Part of a small language model's weights.
Size: width 256, 8 heads of 64 (4 for keys and values), MLP 384 SwiGLU, vocabulary 8192.
Each number is 200 + 20 x the weight over its row's rms, rounded and kept within 0 to 999. Layers, rows and columns count from 0. The size before them is the row's rms in percent of the matrix's.

# layer 8 attention output (transposed), 512x256, rms 0.0691, rows 42-58,106-122, columns 192-255
102,202,169,222,199,212,246,189,232,181,169,231,212,213,203,221,175,214,224,214,193,199,198,212,219,168,205,225,199,203,212,175,211,181,207,221,202,225,193,187,215,193,247,188,202,197,178,211,212,197,203,211,207,202,201,189,193,224,217,224,194,194,208,189,215
098,184,222,185,226,210,179,172,191,223,203,206,224,210,192,204,175,201,205,236,204,209,200,178,202,209,195,192,233,173,233,241,213,223,222,201,171,208,203,168,205,194,209,184,203,223,165,219,218,220,177,171,224,203,206,223,221,213,191,186,193,200,177,223,205
108,211,200,205,200,228,163,184,200,176,205,206,193,197,198,221,206,233,217,178,209,196,195,217,201,222,200,229,196,216,198,224,238,201,194,175,232,182,224,216,175,220,214,216,174,199,174,208,169,169,222,184,187,190,208,202,189,214,190,198,182,184,206,214,217
098,217,216,169,174,204,206,233,184,197,184,227,245,208,184,222,179,187,182,192,199,200,213,205,200,212,191,203,197,216,206,205,198,207,187,193,202,209,210,196,205,220,216,198,223,211,220,190,239,212,165,167,220,196,188,253,214,196,176,201,202,226,188,221,186
097,242,207,204,191,237,210,170,206,235,214,197,156,229,187,176,175,209,176,203,177,170,194,206,194,228,212,215,185,222,204,219,217,187,213,174,209,186,220,203,174,206,195,196,205,189,199,204,204,205,223,226,200,225,206,222,227,183,252,187,209,196,233,189,217
095,192,217,185,148,184,198,179,209,190,191,222,228,205,223,220,203,188,181,209,200,204,224,216,169,192,227,176,193,175,195,193,203,200,205,185,168,210,168,221,220,197,193,166,180,192,181,176,208,184,180,220,190,201,202,179,221,195,189,235,197,244,207,223,207
104,178,197,201,179,182,181,187,169,192,200,199,191,156,214,217,197,207,159,227,198,213,163,181,192,221,204,174,187,155,217,161,185,183,195,202,190,205,218,224,196,214,176,190,186,202,187,230,202,193,211,180,216,197,183,204,159,217,145,220,182,177,200,201,231
102,209,235,214,218,194,181,208,199,192,207,201,151,216,195,228,191,190,210,185,209,241,216,203,204,199,209,257,210,211,205,207,209,191,205,183,206,198,204,209,235,181,174,157,162,216,198,201,169,220,192,201,215,207,206,159,184,232,190,200,209,208,219,176,209
097,205,196,218,203,209,209,241,209,196,176,207,220,145,184,182,208,197,180,194,198,192,184,190,206,215,181,173,239,217,222,199,214,252,180,158,191,212,214,182,195,213,178,180,177,193,188,213,226,200,204,189,201,207,193,181,206,236,195,188,199,205,180,203,201
104,223,207,181,177,170,213,187,195,179,199,205,206,211,197,175,183,192,220,192,203,174,200,187,255,209,180,209,206,213,223,211,181,196,210,224,192,181,151,233,219,182,174,214,185,217,188,219,226,226,214,209,152,185,204,205,209,195,198,160,186,187,206,206,208
104,172,175,202,208,183,207,179,221,175,220,159,215,210,191,201,230,180,210,214,191,185,196,217,213,193,185,209,211,171,191,178,210,203,183,176,206,200,187,212,180,194,176,162,171,211,198,247,215,190,169,236,197,184,163,204,206,194,228,186,214,192,195,169,237
104,183,169,173,192,189,162,209,183,190,198,180,203,200,203,194,195,194,208,222,174,243,178,218,191,220,213,223,198,184,205,222,185,160,151,182,154,205,179,183,182,201,183,198,222,197,195,211,212,212,218,166,225,189,231,210,198,196,221,197,197,180,203,221,214
102,189,211,218,201,193,190,228,177,185,191,185,205,169,207,221,204,213,209,199,140,237,201,201,141,186,218,222,190,198,191,216,213,165,214,150,204,204,202,227,175,198,151,230,210,208,193,191,201,216,210,211,240,215,212,198,183,220,190,202,222,211,193,223,196
096,195,199,218,205,184,206,160,204,194,207,162,176,237,215,207,220,186,213,186,213,212,205,213,225,192,231,213,204,189,206,183,210,193,181,207,220,199,184,176,202,173,210,192,232,212,195,244,193,179,229,182,189,209,180,196,198,248,250,221,216,213,197,216,191
099,201,175,189,182,203,177,209,224,210,218,182,206,220,190,214,252,217,222,185,192,157,205,160,213,171,218,194,203,185,165,182,185,199,238,188,200,184,157,221,226,228,173,218,205,183,197,208,192,186,183,227,176,171,202,198,214,208,194,175,202,196,185,226,195
102,209,223,171,212,208,189,208,215,218,167,189,221,143,154,234,210,171,184,202,212,182,196,156,204,209,204,175,203,204,208,192,174,154,198,204,224,205,206,239,220,207,203,177,212,177,204,218,167,208,212,220,184,170,187,181,161,181,227,196,226,200,205,221,218
103,204,165,194,225,192,194,173,204,221,173,215,211,175,224,212,188,240,207,192,224,189,214,197,166,184,207,209,233,208,235,182,206,175,180,198,174,183,175,220,183,199,160,224,209,196,168,240,186,200,191,170,202,203,202,211,174,167,210,173,165,217,195,164,173
107,219,197,219,188,221,161,222,195,185,203,208,179,183,199,201,220,178,166,193,196,196,170,215,201,199,177,196,203,235,199,208,193,228,185,175,193,229,160,189,180,190,173,171,209,201,208,181,180,199,223,196,178,233,198,221,204,205,179,189,204,217,201,214,164
109,200,199,226,190,205,210,209,191,168,210,189,208,189,210,198,211,188,212,166,188,204,225,220,206,186,228,233,176,264,190,186,204,162,157,169,242,214,190,212,188,207,158,193,173,206,209,209,179,186,208,207,179,192,175,184,198,199,213,237,178,196,197,183,222
108,209,182,182,199,237,235,227,164,238,176,192,221,199,232,178,209,194,195,220,168,213,194,182,163,202,229,190,201,216,216,181,201,207,183,233,212,184,191,193,169,225,197,184,205,185,206,218,200,179,198,212,234,207,183,165,226,186,226,198,203,228,199,194,208
104,182,230,220,195,206,232,217,224,241,200,163,172,199,201,192,224,167,209,184,185,211,145,179,215,201,196,181,222,195,197,168,200,191,220,197,216,183,200,166,206,181,194,175,196,178,200,222,221,178,208,170,200,209,222,212,182,201,231,171,222,216,245,194,208
101,177,205,210,214,195,182,249,230,174,193,226,205,195,191,199,228,162,227,206,191,183,191,211,228,200,155,197,201,189,213,176,188,184,185,211,198,189,173,175,180,223,232,208,189,194,214,182,159,197,155,195,215,190,211,187,221,202,147,204,245,192,155,199,171
103,200,222,203,232,195,237,207,199,207,224,186,195,209,194,218,194,175,203,217,235,209,176,199,164,190,198,214,167,178,186,190,190,200,177,207,182,175,228,201,203,183,212,240,194,181,191,227,228,187,213,178,188,224,170,205,177,224,208,213,239,172,206,197,214
099,200,215,185,241,198,229,223,219,202,217,179,194,221,203,224,220,203,245,170,206,203,220,174,213,196,214,203,223,209,207,241,234,189,220,209,191,232,206,203,177,201,219,227,197,191,207,225,235,191,221,193,186,218,203,217,198,207,244,185,227,181,172,229,184
107,223,168,192,204,218,200,200,188,237,213,198,247,219,207,145,197,235,188,188,219,155,171,207,189,199,224,152,165,198,226,208,189,161,168,216,201,208,212,214,164,225,232,212,174,194,213,216,196,187,160,204,223,174,177,214,171,176,175,213,199,198,209,180,181
108,208,210,195,221,168,203,172,187,211,208,208,194,243,214,222,212,206,237,193,205,212,175,199,160,191,181,208,194,211,199,194,204,163,198,233,195,182,227,223,204,169,205,208,197,192,197,194,199,211,204,221,207,204,183,199,208,153,191,212,223,236,194,187,202
103,218,202,236,196,236,230,194,194,211,186,194,203,213,230,204,195,199,163,203,187,202,168,201,193,220,182,174,207,195,217,198,205,223,217,168,229,192,207,207,171,224,218,189,189,158,230,242,176,197,183,172,213,189,202,185,184,216,215,235,218,183,182,167,194
105,218,201,226,199,177,201,199,191,203,191,225,229,180,206,210,159,190,221,186,211,221,220,171,219,209,203,193,180,198,210,206,194,198,242,223,225,190,186,196,242,195,207,204,208,197,214,167,181,201,203,208,192,209,238,170,194,201,205,195,206,222,199,199,203
103,189,188,214,208,197,217,177,210,204,190,200,197,221,192,211,173,188,167,189,182,213,216,178,183,208,202,190,232,213,227,214,179,238,233,206,213,196,191,213,194,225,239,218,162,177,209,153,199,194,201,192,177,217,188,219,241,218,166,177,154,212,183,196,159
109,200,181,179,174,222,219,176,201,193,194,215,190,209,217,166,146,164,178,158,219,177,184,158,217,223,179,183,222,190,229,194,210,220,201,241,200,192,197,175,205,204,195,172,188,211,205,243,202,216,228,211,175,173,198,175,183,192,203,223,214,180,193,212,180
107,214,199,164,197,198,225,195,203,205,188,192,212,235,169,224,166,233,205,205,211,165,187,185,139,172,222,211,209,187,177,176,205,236,195,198,158,198,209,204,233,224,191,226,196,189,199,180,222,234,215,214,230,184,209,146,224,195,162,215,130,206,190,173,171
095,201,210,184,178,192,202,166,174,185,220,212,167,171,230,189,175,198,224,195,194,216,166,222,179,236,221,187,201,207,183,241,209,194,178,184,174,226,235,183,184,199,179,211,248,223,187,151,219,213,189,188,215,196,201,222,202,200,204,194,214,214,181,210,191
103,208,206,233,170,188,199,168,172,204,218,188,198,224,248,172,223,247,193,202,194,191,188,225,223,211,212,210,208,209,212,204,203,231,199,224,172,211,217,174,186,183,214,245,185,214,224,195,223,183,189,177,174,232,207,214,182,202,172,187,205,171,185,221,184
111,171,241,218,194,190,215,184,222,192,199,194,203,211,171,165,185,189,173,176,193,218,170,182,212,228,210,211,200,197,201,192,209,193,205,179,211,220,200,212,183,223,210,190,204,208,243,165,232,187,182,216,203,198,211,186,179,218,184,190,211,214,215,201,234
# layer 8 attention value, 256x256, rms 0.07, rows 43-59, columns 192-255
115,172,200,199,170,177,225,224,233,210,197,183,186,194,223,191,223,182,220,197,190,177,212,237,195,181,178,208,174,238,173,195,187,204,179,166,261,198,198,198,222,177,206,214,205,206,232,187,201,197,197,185,199,173,202,206,174,204,228,223,209,195,224,184,186
121,183,215,194,221,184,209,239,199,227,182,221,174,181,222,192,208,165,184,189,182,195,225,197,188,198,220,210,219,188,207,163,238,173,198,203,164,182,190,206,202,221,159,181,239,200,168,221,194,227,208,200,192,226,179,206,214,195,219,212,202,192,194,217,211
106,154,173,197,220,215,210,206,213,209,211,200,204,185,184,203,187,168,216,234,225,242,180,191,212,204,194,224,245,199,246,233,239,199,223,206,190,200,188,218,206,179,147,167,217,217,178,195,167,216,201,203,184,183,186,205,193,199,211,181,245,206,199,198,229
112,195,201,217,211,203,194,203,225,176,162,168,201,193,197,192,182,188,215,185,172,258,189,174,197,201,190,192,188,185,219,167,201,192,206,224,199,214,192,201,200,203,200,227,202,214,157,196,222,176,179,192,209,179,190,188,188,206,183,221,231,181,235,247,226
108,187,172,188,224,246,223,233,223,191,215,210,183,225,186,200,199,190,223,186,206,194,211,188,190,180,218,176,206,167,201,198,182,158,208,225,211,196,214,177,195,210,209,245,182,218,206,216,191,230,235,153,197,215,208,237,161,220,202,223,188,224,194,187,203
109,198,214,229,225,199,226,226,225,180,216,204,217,201,208,211,214,165,218,215,203,196,244,255,203,188,205,192,212,201,187,228,197,176,231,194,214,223,187,210,167,203,192,213,181,197,188,203,218,208,219,213,172,203,200,202,179,220,230,169,239,214,204,203,194
113,221,174,198,183,199,195,193,168,203,173,211,190,212,204,203,230,224,230,214,204,164,203,195,185,193,182,185,212,196,182,194,176,164,213,214,205,200,175,196,185,219,237,194,197,196,218,176,169,177,204,194,218,171,220,232,177,198,219,198,177,186,224,175,230
109,163,183,228,215,190,232,189,188,208,205,210,193,243,235,177,227,207,221,224,209,220,221,213,223,164,237,186,180,189,155,223,199,179,215,231,223,192,201,217,192,182,235,188,192,216,219,191,197,215,179,198,222,197,224,232,205,167,215,177,208,209,187,213,203
115,192,188,204,221,215,191,236,178,201,203,213,225,196,211,208,229,175,181,192,199,213,195,231,186,190,205,201,194,203,202,166,233,227,222,189,193,181,217,201,170,220,206,207,201,176,234,216,201,200,195,174,218,196,203,202,200,201,207,208,227,203,205,195,199
114,223,221,206,198,198,182,177,218,231,241,232,189,211,183,204,177,182,178,173,146,240,197,160,214,208,178,210,182,206,209,209,186,202,173,231,209,209,237,204,207,209,198,214,161,174,193,194,218,234,202,200,219,180,199,191,217,187,222,203,202,192,235,185,185
108,221,179,206,233,161,242,196,239,185,167,225,203,221,194,184,197,175,171,205,214,203,167,195,206,169,177,166,200,232,205,207,175,236,214,202,187,161,208,188,194,200,192,168,174,196,224,201,208,201,184,205,185,211,162,200,212,178,198,158,186,204,220,204,180
116,193,192,193,186,205,160,205,215,186,191,227,214,214,192,222,195,203,222,181,243,144,203,214,198,211,170,174,226,161,195,172,188,221,200,211,189,195,222,198,206,216,195,216,203,219,221,242,221,205,174,212,173,225,195,199,221,186,198,197,164,180,186,183,191
117,195,191,198,214,209,221,223,224,212,197,215,205,191,193,205,201,222,189,176,247,164,217,197,179,201,191,175,195,207,200,190,171,243,229,173,154,176,204,187,223,220,227,227,198,200,225,157,197,196,175,201,217,208,210,203,179,157,195,221,186,214,205,204,211
099,203,203,180,201,210,189,194,215,210,229,209,209,184,231,188,200,206,207,209,194,216,175,222,204,203,209,194,197,225,190,200,204,234,170,191,173,245,189,182,213,151,192,233,228,212,226,171,208,213,171,181,231,212,178,209,156,211,217,214,186,220,229,170,202
117,206,170,223,191,185,176,170,185,200,220,201,170,228,241,191,207,230,221,194,209,219,166,199,184,197,211,205,224,201,168,187,226,197,222,182,166,231,189,173,221,205,157,228,237,223,211,207,220,183,199,195,215,229,210,180,236,217,237,177,210,196,197,205,185
116,232,198,187,183,192,172,213,183,207,227,223,196,206,177,183,182,186,220,208,161,207,202,225,228,216,162,207,183,197,199,174,178,206,164,226,195,171,202,204,179,220,187,187,188,205,206,212,202,203,220,242,200,178,192,172,198,216,204,187,219,195,215,199,214
110,149,190,193,221,198,188,175,207,177,188,204,224,222,252,196,219,209,196,196,229,199,232,181,221,200,153,212,226,177,203,174,204,193,213,249,186,216,223,180,189,216,229,192,210,215,187,163,185,213,196,214,183,190,192,208,206,220,207,227,198,215,183,215,221